Each number is 500 + 40 x the weight over its row's rms, rounded and kept within 0 to 999. Layers, rows and columns count from 0. Numbers have three digits each. The size before them is the row's rms in percent of the matrix's.

# up: layer 6 MLP up, 1024x512, rms 0.0779, rows 612-646, columns 0-127
# down: layer 6 MLP down (transposed), 1024x512, rms 0.0737, rows 612-646, columns 0-127
# gate: layer 6 MLP gate, 1024x512, rms 0.0711, rows 613-647, columns 0-127
up612 079:450471513494467481469454511523508519484457479514465496495547490510486540483514518449431483479555492563521493536492507500452452440469526539518534457539431502477447534569529486547531569531555467571547505514530536463457454519445558541530502473457447486494552509452486526493564432478472484504543557461471484468460543582562504496503455494504551521519519497435513467490489514502478482514606
down612 073:499563496494502518535526548481531477522454541466554457532516510457459476554476437547489506486463518478571477461499502524554504454476472492439469526553528469525453533468475506469506461540464483463429522519475463525536508443447444469479516385555483491491474509530516485487496514507560495463534432500489532493518453496461565496516528498581520527486549517515547578572542488454491460502448
gate613 099:495509473522505508457496461422459484493484412470451462477485505464591479510486529518494425514525458466422519496546487571528499491491492496449534518478527540466553543549523498382446558518493535506479572446537525527556604479510501485449500468516559506449476536472513498565548500469437527455469500484542399608411592411541503511537540494573485524473496533517451477482588467561438403495520
up613 092:514525496510581517513540478458532527490552436584444562504489485493515566533458477608516454501512459460487530498533529517443532484501532501418490462415489589558526536472451496482482510496505525551476540468527574512498604482527557490540466495505498494464467534501486483523579444525480484479494491464577499554450517465525446494540601476590522508491505452452499487545574507580496441499560
down613 098:539513494514556442494447491494507488556461497560505493467484482506502391545480500453530456429526505507500530511593450483499592384485505487550515501558431474518567491522515503483418516481545440522537450524446505500560564523506577491527489535542562534515498515454492538534538419583473485540461518530450542512450539445514513473492533500541442510530554540555531519502546506494543591531526
gate614 101:543490530440459530502542491465478441534511531485467505387537502506438480462500517440445484428450461477450546515485450522589534427558516553526500501471457491455466504477500486561501531463488518480521489499494430529467545479488452476560472473479509474471469542538540516494508479443514489512472491492482538450481488490498573463520451471483500550513517455513541500448455536521517502488426
up614 094:483551492557517507526548504537467513551513464489542522540473534496549587483455525470544458490479464550449496448486557415475436533369385524572515502468554489541492431475595437434492527538492520563467496540524485485445484478523527495535494497484495527478462462590530494452543484491562450577465556562471536546517476502509493474516426477560508476510473539482560551449505486482473484537533
down614 099:490473479523503498516461518520496569472525432550482542487510499566537453449568495500426486480518492514537514555473489560432550488550483540496476527467551503534518487545493516473555450520516466480523464448587507504480487513561536452519535526496534431449498541490459537473503466479451512476497529546470504447452556470528497513494532506509441444477560500508484514541497558494457464415565
gate615 066:425465467518513485515515527569441435483506546510600516426526563512566473513572523519524485444489473493532471498430505459443568507446541508602546526421536514498536539482474523543512541505500460520466519481445484569516459436408519536494527514433588521466546456554450557544485434470526467464482522543465454499539521457481427520512547477491493477473499456531496503496434496599584572436480
up615 070:481545540531558577499570513518445472500480530548488476554468487451509509493514536482479515486483486562478521525498525536529412498472504503516515534495442483572495492505577565458534539462574418509581513512452436427534463465476477503512410457539439528437462515482514585489522555505491512524493513559488497521546405499472533477503535412482477553438532545454530433512466528483483514494416
down615 058:543411459483485537491454455481536465465463494517509435480508491562473539525558513526524427492569435442501525423529490509525496494508441487530475540408546526486501559480456446590557526453481528528513498499488522522475509449440519508440520538523502480476527453551487543528434455490545506514542517538479412517520502496521525489470536541541467484519531500482506501431469514530552555481529
gate616 106:510549558489521462515533431509493571560506550570502477557496463489534466486493484512465539589522489535545468403485515437486410563527481501476467484556538413521532411488499444590542481513476515500458520516547477489549482452510482580509457506517493489475520519498507415496459538486598512543501543486460519456536531439426466487542555478418530441515579538471470555579489517552456491617500
up616 109:533414499485548460487457450581554499484465507445515473564424501486445514471532484483521508499486581488517540517470478435500530441494542505500507467450468574558455582516510484494550509567470458474525475568474451467500578501443547494476488451533512555556499506449530541483491503531477479476469495463433470497488512440448486491508545524607469511464545490539480462612618535558484460436571
down616 109:506479565439523494523477448513519462433483521498545536539482488529457472543472506480434529556559569534535528462487516441528460468521567477492519532469499485546433534463489495516570479484447543421478557480546505499501523467514468526449465458481455439504466484431516450526539546465445488502472483533485459539571398459537499519517592504536456442481518516538523480496514515556575427499517
gate617 086:476498494557535509555398522548425447507471485505497471468504507488535523558514474406487507510505505531511443438457552480477541504497456504494571498400515471495427473509487486428511476498452551520491500452512505516518459428497446469488534490509513514486500475451439498479466475482456539471497481562485510540458514499503514466500521475457477539573490557578574491507519538507511452471483
up617 091:446495547468419472509516467514529457495577508486493511553473509565523482432566464479460483500525469520560500502582511517494514491484461492583469454455602483530470490441515505468475577529517462487442508496457486430463478506506526516545521524484559511487591554597567490453467528566488488504588472444529548506533507490526526514511509532495578529520439533487466498491473544460460524540443
down617 091:489489487438472495468566499543447472444485539473508562472480578556463489507489474503512490544551539542493552580514507481449510512512514517583505458514502515430508474451503551522482547480536486469456456508528501522453528494490571516508500477485510511407459480473610500436457532519511576478600507543544551544453529519576505536515531550457497571517471464474506512552435541476502466503467
gate618 116:452539445456496533475448540537504443501490466501501538554465439515570522612486484497510481433551503523477478531548463505568507489568448546494521495533510479544429497514441511464383504539480512541493524494494497512465512521452530507456457509527462501490409565416465512509566466442479477502506585467513547447465432478514497437485605489529515470551453518523512490503538490569526544542482
up618 108:468508482477469478461393441495504540546530469569456534548448432473506526493540515539450529434513436423454577587460458456488407496468526533487528573511523474541482476419597413530459479485500515511454516538495488452495559528547559464470464542537499446458518471513498489475532498482381506517501514509557587460510538464502554470488553525530497467503498510525438483468502526611472494480494
down618 104:497585544476474524505446540499572513529511574503488444429475499502498445562552517544477519446590566474448481538508546552401472485530440441531484543506474531514406565477548479477501540457517541502512472512508466570444547465474507553542510531561565422514563451521512529489488512505426549524502472544450465429441471491434553494540493513485529564483490556625509450560484404520465501505474
gate619 082:469426475451492489558509486514540455491482460460493541468530464487508469490465509483568494469474495502457463481481483492419526481525555533501569397546461490490534528455466526434470473485505483469523438477505476526478588505491438480552467533557545385546494531479513428476475411480464519467513496502488488481539588503533430464505523445528519503534548575541497492394566562496506532514505
up619 089:585556579478480490520438504605556579460469469580505515505437564450570464491484530461505471467495567468523557549491514481519524486530542504481367538485519539531511504519543497435459527496498525543439460515490457491509508520518545476465508498491546477474469541465409479593473459504478430528520510497468489531580530598566502513448494475483495486502526420460499513459440486502536491513606
down619 086:490493550593419475490464510476548512505499433537467490521497515473499448539477535492536534465508519484466517536524504467485522431571551517517551541512466462434453536468461549567455507503496487449459478491492491454537475442460478496449478582512446476451494510580531520557512587530560516493474498528583520436526542518516494514586482594475529489461482460441525470510581529518527433491491
gate620 105:550472509472547449494441469507518449449545447510476487536436551540480447525505507546490475504503528503531460435497504508486435534472529462472464487539482420457468474486448503491465545446493503523543433503551462534533492467575474522488500481452537502554474460485527530454451516534566560399493495531470465524486566506596532448439520568507509448521573469445539464424427511458473519467457
up620 107:428477457510461538492484511428509530468479460507538531504551504482480520483488495421491534491508525462456408499480552493446471465543478480515540559463488495482459514455485501514503487510550542417469615504564495571521461498435567589468441486519490532487436481532475430537561474523498492548465445400482523505504516497479493520530511510435515481490584524532460470540522488532503501544469
down620 108:481492462541510553568457462524564466586467504457549465514535563447429524497541520517433464477569459511529511487477517457445466545520513512509413573524461509452517493558541551483557453439424474475548451515570526510470544489567499492508466467506484500436465471451544420449515521603544514406473488491495528518532536456471479493444485492542514477532528534441480465477437534464478455486473
gate621 106:502489531543556522527459470523433441595510534494451508539498531472451467519494502476456490482475432508500509502480482546497516467490481442489511508538458539432513482529511480480488545506505469476469507456443538470509427453487464492468514444445455548564486494466388512485469527545506541482496485483497408600545483409526481471481487513536462454479547471531410528457542475578507476500506
up621 104:485462443513514533515526530557545469459586443446432447439478532438453464483481523515474543475515450513550548572518456564429515421586551415566469486501517555447479558450499443471445431519473518501420485473472513539508543512481535550474480435559523523471473486498459507497493442486502505499431504518451534512579459424516557490572475514504548460469516563511467472425485506487488491497490
down621 103:439491537578499533510532458496556499518496472555534383447508479509513500497526541462540493547489484471517457529576503501480500459419483443514468523478526528470499529517531547465536570551490565438522499528468534518446555442515468511471447468532450564509481528499537539597542513520491478474471462534449479474488435516501556497498502523433464417497449493501512491473519583510504522517488
gate622 112:528536499441473524509535530565420492490481551475503496573463486543501505527489490528500506447425518549507485421464536533516476525512529445536450513529536551501478543436580499542487480465463488587489489504464535464510446488456471457567536521573503475475517513497546493445500482564522527502515436505516512542450493545522465460513420445498535489496538450468460452516531553524476514533515
up622 107:498497500522468527476502506477500574536492485515504482491504536452528477514537517506466531592483532475541473504554517498504505400528499481486484513541528456486478525510505504475566481521454474559451490495476449536543496507466414462485510514505559549499448494540522566556491491428463468515404509551509469481495539572501462451434528534523446593492500479514532544457523449511457553441551
down622 093:484424547534513548526509565447483484555434506536551442508484511543502549541525488527478511498463450534513524530525520532575591469518509478523463501558518488562505519544463550444541510450481516486478592518530485496504490528494507493534511474475464550552490505552486481529431487507483538515469505440512533484474539520478530492463491494493488526449507570519567548534501484478488553488489
gate623 111:563516561475536501483495438498560485552472459501495513504566543442587506528492443451536466499471505537452450514515443478513568512483442512506513501531492557535401506435480494553545541505485472447484465477553422477480447497542497460575473418498568459522463559467437486452515495429500484441430558509537487507531524511509494510479500487496501514568518512498499500514528480467503476531537
up623 111:511415429453455472410477537531500480489517543490536559591517533566522525509493477533484487501463507481513479389518449560439512516460510543539511548575507511451479482559458454520472558428522528414532486511523484508489478413472483475505495544542523545511467507433503529547467516609459539541462497494565533485534478502515501514523420551469497464487495534471513437483475536492481518426468
down623 111:474404503480469526474462443492525499484383526457510507500464523519515591432507508474544473473461544494489553475511494503514564511530548566485462497484469520515465493522512485490439550499521522439461490438526475504547487418530492391517487481557479513508560532519497546535447407524510443473478512491444446453456556442535435489502509442514436490531513485510503472461576521548461548519497
gate624 098:474516539535385461454544441458476491517503474460455486525445517446563463384490522508472450464494514500467534474472493439529435530493511487499499541501526476464521571565522490507560463507433456506454462445484445521575407486488435512482479464487453510552436412441447519466522484497560489451514446413481449500484533598490510439518558491469475506491456471428507496497508499464485500516521
up624 102:563470509539536504535491426488511542541557487531529583467525515424501461457510551482548526474505459439486449491470465517429564570525537541499407481464408483442474457553532473503442529518545606487506507480580551514447482495506501522537524455482565464535514499506544533476498516467513489489449556586487477526562521465541505555512451415538559502498461454487524541482494472535493556402509
down624 097:558395463532514516570467520484517425444552511475583493499461511430462503450529415516543509512478554425502444558495589533518584501538528452547504425484434466487525460528502491512514457510492539509535451601494443498481523488435517449485482449557534471415555469459501481528528443478473505558506519506602497474556489539443491578491514454533442490520409537550490502400520510508460538472403
gate625 096:582496577517536536425500458522447464492496476475471562443497538521507534501510391475474481521495467518554471482443517532523467453447455480482511546553559493450475482526483421513484534581454534498515489472517499513504418494579500427479481471502568491515466529549477493467520574479493446413553515442554548512546516488525537449494531420454435590538470478536509464468447509515502509514485
up625 096:558494465446467543513444519539568471488606458533524508515497491498490560504458560496494528470451453486478495481581588465438503527497514457404566473523528462530518434475469575499516468525512508498516518511482517516471552415430470506500592528489575538534564467508568444546421491466478532521551456442499462537493466491467465512500451447497502498490523521511491511480527617488443540484480
down625 103:514504439478552451466423437542537412500554543501511540455520498479494526498460490518461525497422479455500505422412445517529495483532505530447553492457491536536499564462511473516523500478489487518479518492561432524460452577492460477560497417520452507483542475496522469565521486524453439562554533437518506490424466537465502511528511508476502438541523547496482534568509502577521377546464
gate626 105:445444461533467554633485437601491447420519476484415530541498498516482491473538511533473423466504487551490484528505492468492490509446403511472560565469548556460512520505475427549489459475564510462444442500514511534515468481405498542453504559493460543508546495445464574453511489487475433491431498528464533504446499512467495463456454465417424444494569521553513504450557452475473480499532
up626 106:604517494492431492412482510398480543554487541525542474508462559546568511570453526479504481499508562523474535480583483557506521468518522421480460456515470487450466488565496519490561493518540611460514538532522515514466509534485520496535467466503520536491459501493505500514525452492472511464603497490430482473527492489530534497490543433542498520497467470501504486481486471463490510545421
down626 104:453471540525467560480507460486543494533487470456565498507488516501435557420449494554533627472497506518453519449565496539548506421459477490535485459508467472532526495463518481500483479427539561520531471435460483495571471532525499543510495529462554504532516566548432498475553458535594491521487488499504521534553532519474509547515469526468453540533434523462527454530453487528480527496535
gate627 095:461423504498551486551531566454516508484530512489395530505482493569473555462430462461432479519524559523489506416494512497498446456528483440510427454536435464521528476532481564520527468432465489564477479443488457588493483458546492558437580489503541540403466476492495437445580472461547463526435426478517523492554546463589475529501491426492504494539501516489457494493503515516530467509532
up627 091:499456587541552436516498515534541471512453479525564465500489458523491477494514508506511488482507551450500513514526491545495461542523404455439443555486438536413595482549536484480506479500474465606471499528534505523459539429502565429473563491516543484501532538477474468426453503483539473495525450488452544565501500403471524452513537568513597440495550481474494490486450467430533479446530
down627 095:478489534488563509467483516536510449459512491469540479489625498539429490576484543519422537468510497577555511533476514577536457540493439539556502537554457500451581478539517470452474503531548493547457481511451442476499533504531550542427524518480559445560449543562493513468453481479491459517559524484519527487438543460521487466497519510514601530505510530414502513522524438494412451511583
gate628 105:410509538521514527510454536462457521528455497542495552520444508516517535485492438469440492541498507499547551523505453490553573567410540545443489491552565444465531510433529522464439424424501460508535502602530529497504592486477460490498490461497463536540493495491532455490481476530471487536531444476510500534472432496495493521490494534505452445494491467429549519489541497543497543540451
up628 110:542543559475503481611523504488504545432538505459486511566455462520445454422441555474462503509522396494510506496522535523538543479485586487500514510495503524524476477496480523488585496499531463555515537509474531491465452488552541515530530486492547533442465530512516516467518541421493541552587519454553563554496520545560499537490517586468478574489483465506421514487447506454511505471463
down628 099:445540495459548510511462502409483437478495503509464520491450500451508557561515399516529524470481544520538487514494536515532496510359449458477510515531563427517525506504532466563484508543484530537538421541459493491496505529462497452478446485485481508562440516497508555454504546449520443454552459457521453508529474474589486523550546572458550507461476559497475564563574532518459471483444
gate629 067:600588468439519448542529472398501484574496518528556474533452490481516468512558470515510564480472463555500473453498488504496499483514457469454491517482570530481479477509479503502511447486435459464489441561442546583527528479495473543478577523549547490382493576438529440495549471462563509478606500484457572561501507505499525571514435424470479493470457508448619511444528547507512506509467
up629 076:563469596448454528464488500547563534496528454449490504580465528550507463439472516435468540523521485547456505475460498486486520457505480516451467465486584495475473480428470514466493528477528520514429496467508552513520437468495575503539538514479583459550490558487516519496417471422449477515540484519523516511584535493513456533527500425513459539474464527508432517476517544502491512533520
down629 065:423550547520538539538493533532490487537535455580556520482619502529451543534457535501525445499463517451491453484447564530539552537416573464479512438518440545522497576460450527512523519539598446510507505497500448504474470502513551537542444527453523514556514486449547513451579516487463509419472510466504474421599490507444527560527482538541494475489519504548527542527481538525530493529471
gate630 104:481530462447487482525534455504505432512492526518449472430420537475504408486561555516455541428513519593489483510578519464487465479564504554452455478520488439434466439529489527491423507510491472502477500483451403487577510578510526472523416474514448488509526426542541523508522560445470568519551470495498445497526533422529507473468491488546560546554448458477496517451467487538493497423517
up630 096:465544518505461488493435474380494543536454469465493473555464437556508580527477556499477464542529471492563437478490502547505539468473509456523481529453567487564492473472561482533465518478486487552527475509531523555504535459456490455539521486531468454536475421406469465511584445570529470475478585494457527462444493528412505489572411495524482515509562547495571437571559530478508526478512
down630 103:510470519487534506445467449554513547524436486574443527532458445497532471450411552535562486453534499491492475405587410510454444464479535450447508575490503503491470527417546414520442514536467526528486529495439470468508528495505509448548498538491468517516506528536441515541507538457511556504512557431534509517534548468511439508559510424441418488492595556495543480556543527477518466519556
gate631 071:527501484492549530455500482498472537409531543489526480519458449504449590482480528471523531422519452545559486551474530526481468471545458537502464482553481543513521467491445463485504476569443483476477492500456520501420486583455436471464451472497551443493496433492503501592469481395568467496443399582528478555505526426478449526520517473418508494524481499479548450454533463495417503523531
up631 080:516506517571477494490440529486473465465542450538486456504451435498560399468521414499480435538470523441492497506504540502538479473504503490522441508488560512501442538431409402409445489432543527506490512451502471432478496558475474492483531443507510481525528458467522559487519468549466493467517600500533498497476406495506525469515400533475538499510498489512475510575444444522575512477561
down631 083:502482549449537510467506473546512591458558565487458517426443482501487489440492533523541519455516481454488481552481500511418485417458498516426462446533435508548533508519452513506479544511495431444447491485492495502438453489500519470583507525521496465510461519520587547464529600497534486471535399532484479451522522534526446462515577449528535481548478527514453480512535443460471402470500
gate632 078:509490450570523525501486499511543531476523408581504541507526473486505510510530522457480454426499534444479455446540513492461570502438529492519471493544579559447425507515540449547467490477558462512500483541480480570470433551473440499504561534549442552540463474524539468497438429484504467406513459494510458467412490453574484449487538450443574516587537466529577486494490484469559456539477
up632 080:525450615492525469508499437511474499479477559496513436478465493494451513363500488458583558429473516501521458465519462539489488485507506512521486515499446508476535498482455556499495613462472550486486515543478464491542458492501569502468555473483456405553461489519534488513539452557519495535482503495400519446564457523544481464555584599533389533518430476432433474473495427586491516462504
down632 077:496506512520540542525515485482561526492499543537509544517598543491541479562561517529614470411539457502532491493588516455518470472551509510447552508504501498476504518445515535473485473485523548520474524561496503472599480517498525486474480510529512446483491516470505449454507610502499459564504505546599495484575508505482531512509523515525549600534478560553582541522561474492479431504446
gate633 102:548447487455551477479493496449595528455528443500508452483512530462552505572492501465517518471486513452538568449477448478483429536528472528521481529514505481507443529506420528545462497555522503459501510517506535532453445476491535510526557484470496474543481499554483450512474517523473519553431476510508453539476417482480590454421496581551434545489475570510585551497471513522526541505443
up633 108:534491512522576490538500523521518558461493441474504447461450538483493523485457504479487517521512566415510472406576505495501543457471505509442515498479468501544453473584388609471424468500517534544393501478512508525486510509486547526526465480530423565478507515532492496515540476460493521523458487440506564506547438530551521523456530547548523519574549492481571504509569507514509505458485
down633 106:532494461546517522495570454526480537449542495555522507488530521531535461430464561437571482475507503461488486477562543435521525478524457446512525517532451504478536485488508506470474507557532410498546484488532505465490438522474486514493492490503542536472464502483568488416368509539441507553483524522506593580529470501478496480492502478579490460563507606485525495470473468495535424454451
gate634 084:502449545474550510508493578486524509500496526434492558472526552562584465483524516519386481534467547428440484487522576505576538440451548464525471520569501532535548473485500528513450488545486487536524566421532462462424505536474515537512517467499505466539527499439483506567569486554514612545452512531415490532520467480574471489528558524485489493547511571484416552567532476501466507430572
up634 085:497478502393473465513446553511529540457500579438442526508477552549558458556513468477480529452477498488527494528502440469532452490535469518518449506498509543490499469408473468465480471563483469483457509522491450461491464500507525504572544436506492473517508463483473521570442518525538528499487491481474440469502518472527479499548551441427478527449521523458495548504543532513555507469530
down634 092:541466475480507594509507439517453519487534544485520476470524451564491556482518485449566452442513489539487528490520536453503506471516523423480481512447495497552507454501459467519485488529459511520500529470509526453547471474489561511538617500497521525524521515510479427532483482551479587473518469534445542537455494502462465454528490435489490517496479569516477420467496482488486521496492
gate635 077:496475438454554456587580552467515491498505490444495540539460514544498466468541460456539462474522405497482535448406522491483577547489524530506455511525487522536511551538501567495506547470447530577503506477498466593384505517506499541485515557458550507501603464512398531490540510500567462488486518446452514449481511509516495541523533593450531505554478433432469512492514603510464459450469
up635 085:457515529466544539473551568485478404509511508493534460556498540502510553491536455518474509501540487551488452499475452519471471575503500571503448426508510493535550471505513535438467466528469501586576511494474454541452467524539515549467496518490568516510500510390478534487552486491545503525485552492499485520541501461540519493496507533436580487544585506560480436441524483470505468492547
down635 086:483447423528572490478551531507508433509452553423504463484449599528505526535517514470525508490490520492491527439469480476452562611422537508495484520535569515551517493537453513489514446487464478465449497425542512572428456423546425474515448544439534521492601510491586457476532494493471467479467443486446482544549454477536471461481555488472565463434531480502554510493514520524489552479499
gate636 106:511525526468497556600517522532485556542504491489468515532543488531535517601512522510468504508536524535542489511493476535477465525447491512536573450472527413481596520574492549404510524498472474623567511537463493575524498563450579463481519481472508450506486582540469517551534435476473518522469623419485560472495542474440525520475484477494485477517549508461423516532502537459500495599526
up636 106:490515547509555420573526466471480470525497524515524512455555478577554491504489499477455491483432511552522470542530497503466531506457537544517519525494525505483488517491493469538373481474490498496541516463532509469518516513491483492468517530475493473507503532508538459426531545414528510505473468540499496562425494521524461444551419433544541514500508569541515481442541482474474511454561
down636 105:534509573537515510449444480508455457479482520581506508447519461512535480517559477506498567475542478541475503497510509481487543449507567474500485447563518503490582421518482450534570430426468464447457488509438457469551523480495498421470519515490456534498507541526540505431530518481515531461486451538579532531466478536538436480489543443463541541548492500506513514557417467491432484512497
gate637 101:488480484503586509513465497464463480513492535499517506470556521434465471504475484434441545487470513522494537495595474494532493497527505486530457478535441441545391455487509441559481441501480530421471464554514610526459458487548534545471447527570604585528534451472493503474432522487447533445508507440431423499490484447508538494512465461463498446498414518522488552552438524449513493521503
up637 106:473458538497424554503567521549494484452513498491484493405470449459577515534512538487493473461536532569445527558482546465515416470513505554524474476540494501562395498501453450567428492526520406510548509477521511482494479527518521458475425475587482511568486519565404512515516477523526494424526514504503374480446479520522455461491540401554380514548458561503478474538516616527532500542540
down637 108:490525514424482441478556430460537512509481509504411496464464427435564488438506561557514490505537471502447509457467432514492487496485479488472492489451577491472491559493442444474476540519527451589546544487558553493516509559550480518511592506500521473521524499504569510489546510454454447466512548492514466454492469570461470529541506498548462474485551538507495467520482462489498536536426
gate638 079:541500481460512393514457449544551503515509526478455555517532598473499461485419469506495479449502473488538516607471533474538561536528499438481503490511489495405445445464506508454552505556523577500474501521503562483516570519556555511476479530418427498436468525504505477551467506503474551500526503459492487481568427473508522524484476484425472555496490451472433457483549502494431545455541
up638 092:560489504483472492509487506485510501464479452568539452563469589468516483472515493538465520551480499503543503461558519577545430485458474574462446465499467451484494486512528421561544457484493516520427508506386566478439411490591477505500527540479493432499459410463472456477397482488429550511486553449456522475496527561490468511465557446432462513522542531508490535489439494533499515459453
down638 083:504554518530540475513519452566577558538523554483488564532449469437505515495500484530465541564468491461416491493441463447443541517503501473538503472453517511524477524458505504340514489574505500469496554450546541468512519529454495492491541470482449555474423520483576451468445514495442479515462538466546543517500430480519581445498505549498461517494465522487530537490527533444449636466541
gate639 097:561451545526480486490481487445507517522497432494489478626521507516477492479549491522565467566480518516537454478518506500523470469500466544576512515545459448515465499482404516521469434464494513533451436575453466525511491452480546519437409507455539535473543448468504501486427489522497446507487500462484540537440474602540560556453499549564552463463478489517456521530487559551440515575473
up639 094:433422522462477455534524486470503550482462502511472517522438516504469419460535491455491516414482548531511426480507504476444505440440557523405586511525483521455456449509444494532522478469444514494577548399525512510544491475517491482453457463436441514466533500488504454503458569484493414537483529504516495498456457528557510516474485523524489440479567402489442478510512492477528427517494
down639 095:457498497549522521560467517567470468529489500446469520465444521533519483549481463523423494518518550524519516532446602455460483583548466467483463465448594466439551546541432508530498536503523530508551542519521472490518541541621513532441504591538493572514543534454473533493516527533520442459502439478472543502495477524387509498537562525528520456458449532402467488582547490490501494508434
gate640 104:508520548588488539382533468529508522503503431508559487562570527461565497458486465519535541490581443509493466526587542525481471507456476538478519532553487488491551517507491494468513510479527505431498499514478485565458482542490459472504573540487479504514533547505527543522467445505500537511472472487528546482512517505481549508504513453508472497503440489421510531553521460500523509418486
up640 098:433552494534534513554471521530514535492474540413541515565457536488477509522514524535529538460474559468522506535504382452427556509468499500569556505518486504516592500528452398535536535464500513487441499608540503385522507500566504494521478502445496583477452531484482478468532520508490496590505466528557500562556516502531521566468473640503507450483493483454590468495582519495514468517453
down640 101:447565512566484567501505487502500461508469531458532567477601559446444533504476565473456530472517477477466549480516520507481517496463406426526538491533483524465469522544477518454435518491585477497448537540492410431456474526527470461549461499492492537540501507494538486490585520521503538516544419463526483528554508487545455476528427573457553472445426529523423441496455490484517394484462
gate641 100:527484471531452440497499544527471533555493480475548554409508558538497428510502529473525476534478500545524421490513537495521542506506472417473468529496526486462580497506513533472576531497513577430557527591518514449491515485553440527511489481538611484478521545432496486433541497481489494534531499510488468451521473497489500551483488533483558504454515560454525503538479501570476494499442
up641 097:528589452461514483479526513544497494524485474481481455475532481463466494516436460486451485514541491468482554489477517445469535540505481573484562435510462470520471534470481522556505432449528522561457506443530417524509476471468464493496551489509456536549527525526478507507470478489520493434473518523576523536480490553481563483497506523446470534493461425502505503495482545544523510435554
down641 092:439512526510487559563551500479509468504552482453466488640513463570499562556444527423476534426534548418542490647497552573509578554558529513556546485507459506532479523447499527511532549499472456554430474487529467431537431545552486504472498587509472482493525510528515491438583438494507513502454547493504505588455462461536538482428503468541495485549487416486466543552495538417509519540498
gate642 104:524505466498454473574513411480552512475521482549512497474557548542470466483507443458516535487503455522529471491497501539505436480561541448559441517530447481447480470499445545542511446512471539461526433586492511498500498436475522523512429525518555480524518511538475526510463493485487437460519513486435473511498491468439436478487542526551495539504434466438532509452507471527537494516434
up642 106:534507450549557468546462509483509444479459573463504524484507478549463445501538533503495448466479443501488546435521474582458517469429418416541515498503441480483458547448419447477455401487533431502460460555499415470525495450553614564506465563404575548538562478504490539459514470469503465468496535494459540545484530509475464511525525427497506509466541552520567472505509478485524531422500
down642 105:504531513488503579516555436524548463509516538481511504515520536497524414488470433491462481485523467533523471473474475503427473535472502495515582469478456508522524468510563485482505489578554479567456483477451475469499511483578526491544431449457503522533539526505511551455557493500518448509509517551458544496475546452552437497487462529520555520567461499455559537531473506495556523506541
gate643 105:484507448507506528602535529510498453503541480402428495529448525583558538461519506519506485483544503440490518487424501462576531498465467543501476513551526479465400457515532483466542508495513491537538472511530453455457506491575524519396546499459492514529587558472512492463494464522551514500440519530512522513444487510492484506435468485558558476526507522535537522501470592411477491451490
up643 098:543547457420475437496460556541413401531475456531484477500486547432484418522462522485518511464416451484514481492502378503458530514555486527488463438473441543513496514520493534428420483507478508458467457512532554504482479535415500541568457483507572470544512517491452480488522583458530533446523380407542574544536479495469486455521518492471435410513513502546513458557483495544476545430544
down643 106:488593489517431447467518471545523437525513519470581531433430500443495588540492485502472533558439474450550406496523526537517555502572517514536430552495523519534501572493474556560473516516469509467527533490568583539443475463475526479566535538442525512478491593493525532525505534489493442545607476442509588616572453493491506535556514557479585514444496513427466492540478481466535466483530
gate644 107:486503457445478538528506443485556515555492453476487555476465575433494535492559519462489517541455444421467545566538497439457527496479501525470489479497485469521471496595483483486557502525474530516439548495477493533572486524455490593542502552515488483431539500445501520468488518532496506536514506534505575486520510466455517487529508439517503540498495559484507488517555505506533481487428
up644 101:503475477472466505502468499499475492554515498459525505461506496542521500562422461565530558487444521533544478512486483524520434470500574530518494490534492498508531369494536528472447556524474453423518403563492467508447527541553450513535544477479478458478563523589528565502476455531506515490510501451503536521445546575471527514503503563515530470440444465451433570493591494454460537467501
down644 104:530514521533527545503529536542516516481534510527525525478500433536445467503458523458526481423501545510579474528448460536541489481455475597483467482490478460514517523438542502491491492517461418468481511418509549492426561528525500519497523497512503485563474510472513590480443475496576481496520517454525466581525472505582517542444514562563560455518477489541473447522529542495435433502515
gate645 067:472493443486414423526485518457537533506427502488454467438500460512421495513561504416508457439515521460504506454467507494475514524515523436479429550474468525473510449523488503521476554503476540492411504540450487589540494577537529497506477545445489451543588470448534495462546496503530471488492489509517486572452493511487558520484551519435505472528487525501481470501501492533506505475410
up645 073:501453515555546527517469478480389551447576496460484511516487533503483416534491445488544444510521435519498542552473531397574557500486540447560543495515529514474532520461522527441538532511462507496444549508510504531538520506492489467487587519510455459523546457524463552555430480468448469568482517499451500456425506504456463518502530517570488544538518470486477575539470484506515515463537
down645 062:457597568498486544528527583503525427494412569525584538582477501489452502559478465507494507532549473499499519506502570452507567484426570496511448462481513483514460460495543509435471483520502511479489485544478463526423499532532514546530429455477504554511484554517495518498527551520499557497530509502518551477543519463515526506549548431570566493507520478512521433556461574410521433511510
gate646 077:476508517587471427471471419538477545541491423585458511513518464529559482501501522536516507487466470535504508550538493530529492469492466522574487525444493497436532485539524431529535466519498553479454453543438540558444525521458543528609516529507492500503472478437487492492492468463402521485544528488513440470538546509492447552465539503571496482506546497520530510474501447503424507434483
up646 081:450590470495501557503512474507475508538583437581517563525462455515471473521532472523500511587495508467486501508591514520534520486505471475531492484521493513485525525417478534429535542544437481472490461508549464464469518541572512531489512531554521496523471515485473509496443564511444544446456487478576471510458459474521561553516547459577488483493487477625412480511503554505448481494478
down646 080:470452526482476463496550514568508459487488515496514443525462492524497594506539490508549475487480557467507496493505485487514412446476487541521525419470495509517499515537538505579488532501470541554460463554543450528490483546428535513497496469562526525502492529504531431492492533496449542484514592502541484484541455537550372532566507541423435445482501596490499518470472563452467464417533
gate647 115:455491548419475532486492505431487501512504468519461479509451532546546503469423483406509481524568512476486441473506556489408489500468480483469472484439557590529544481550484460490498534457520549503450525505455450499538417477553517511475488424517499452514491482429507467429503393494515480558537465543534509479462505440501478591466486546533479475489530509533585524486507527534496548494509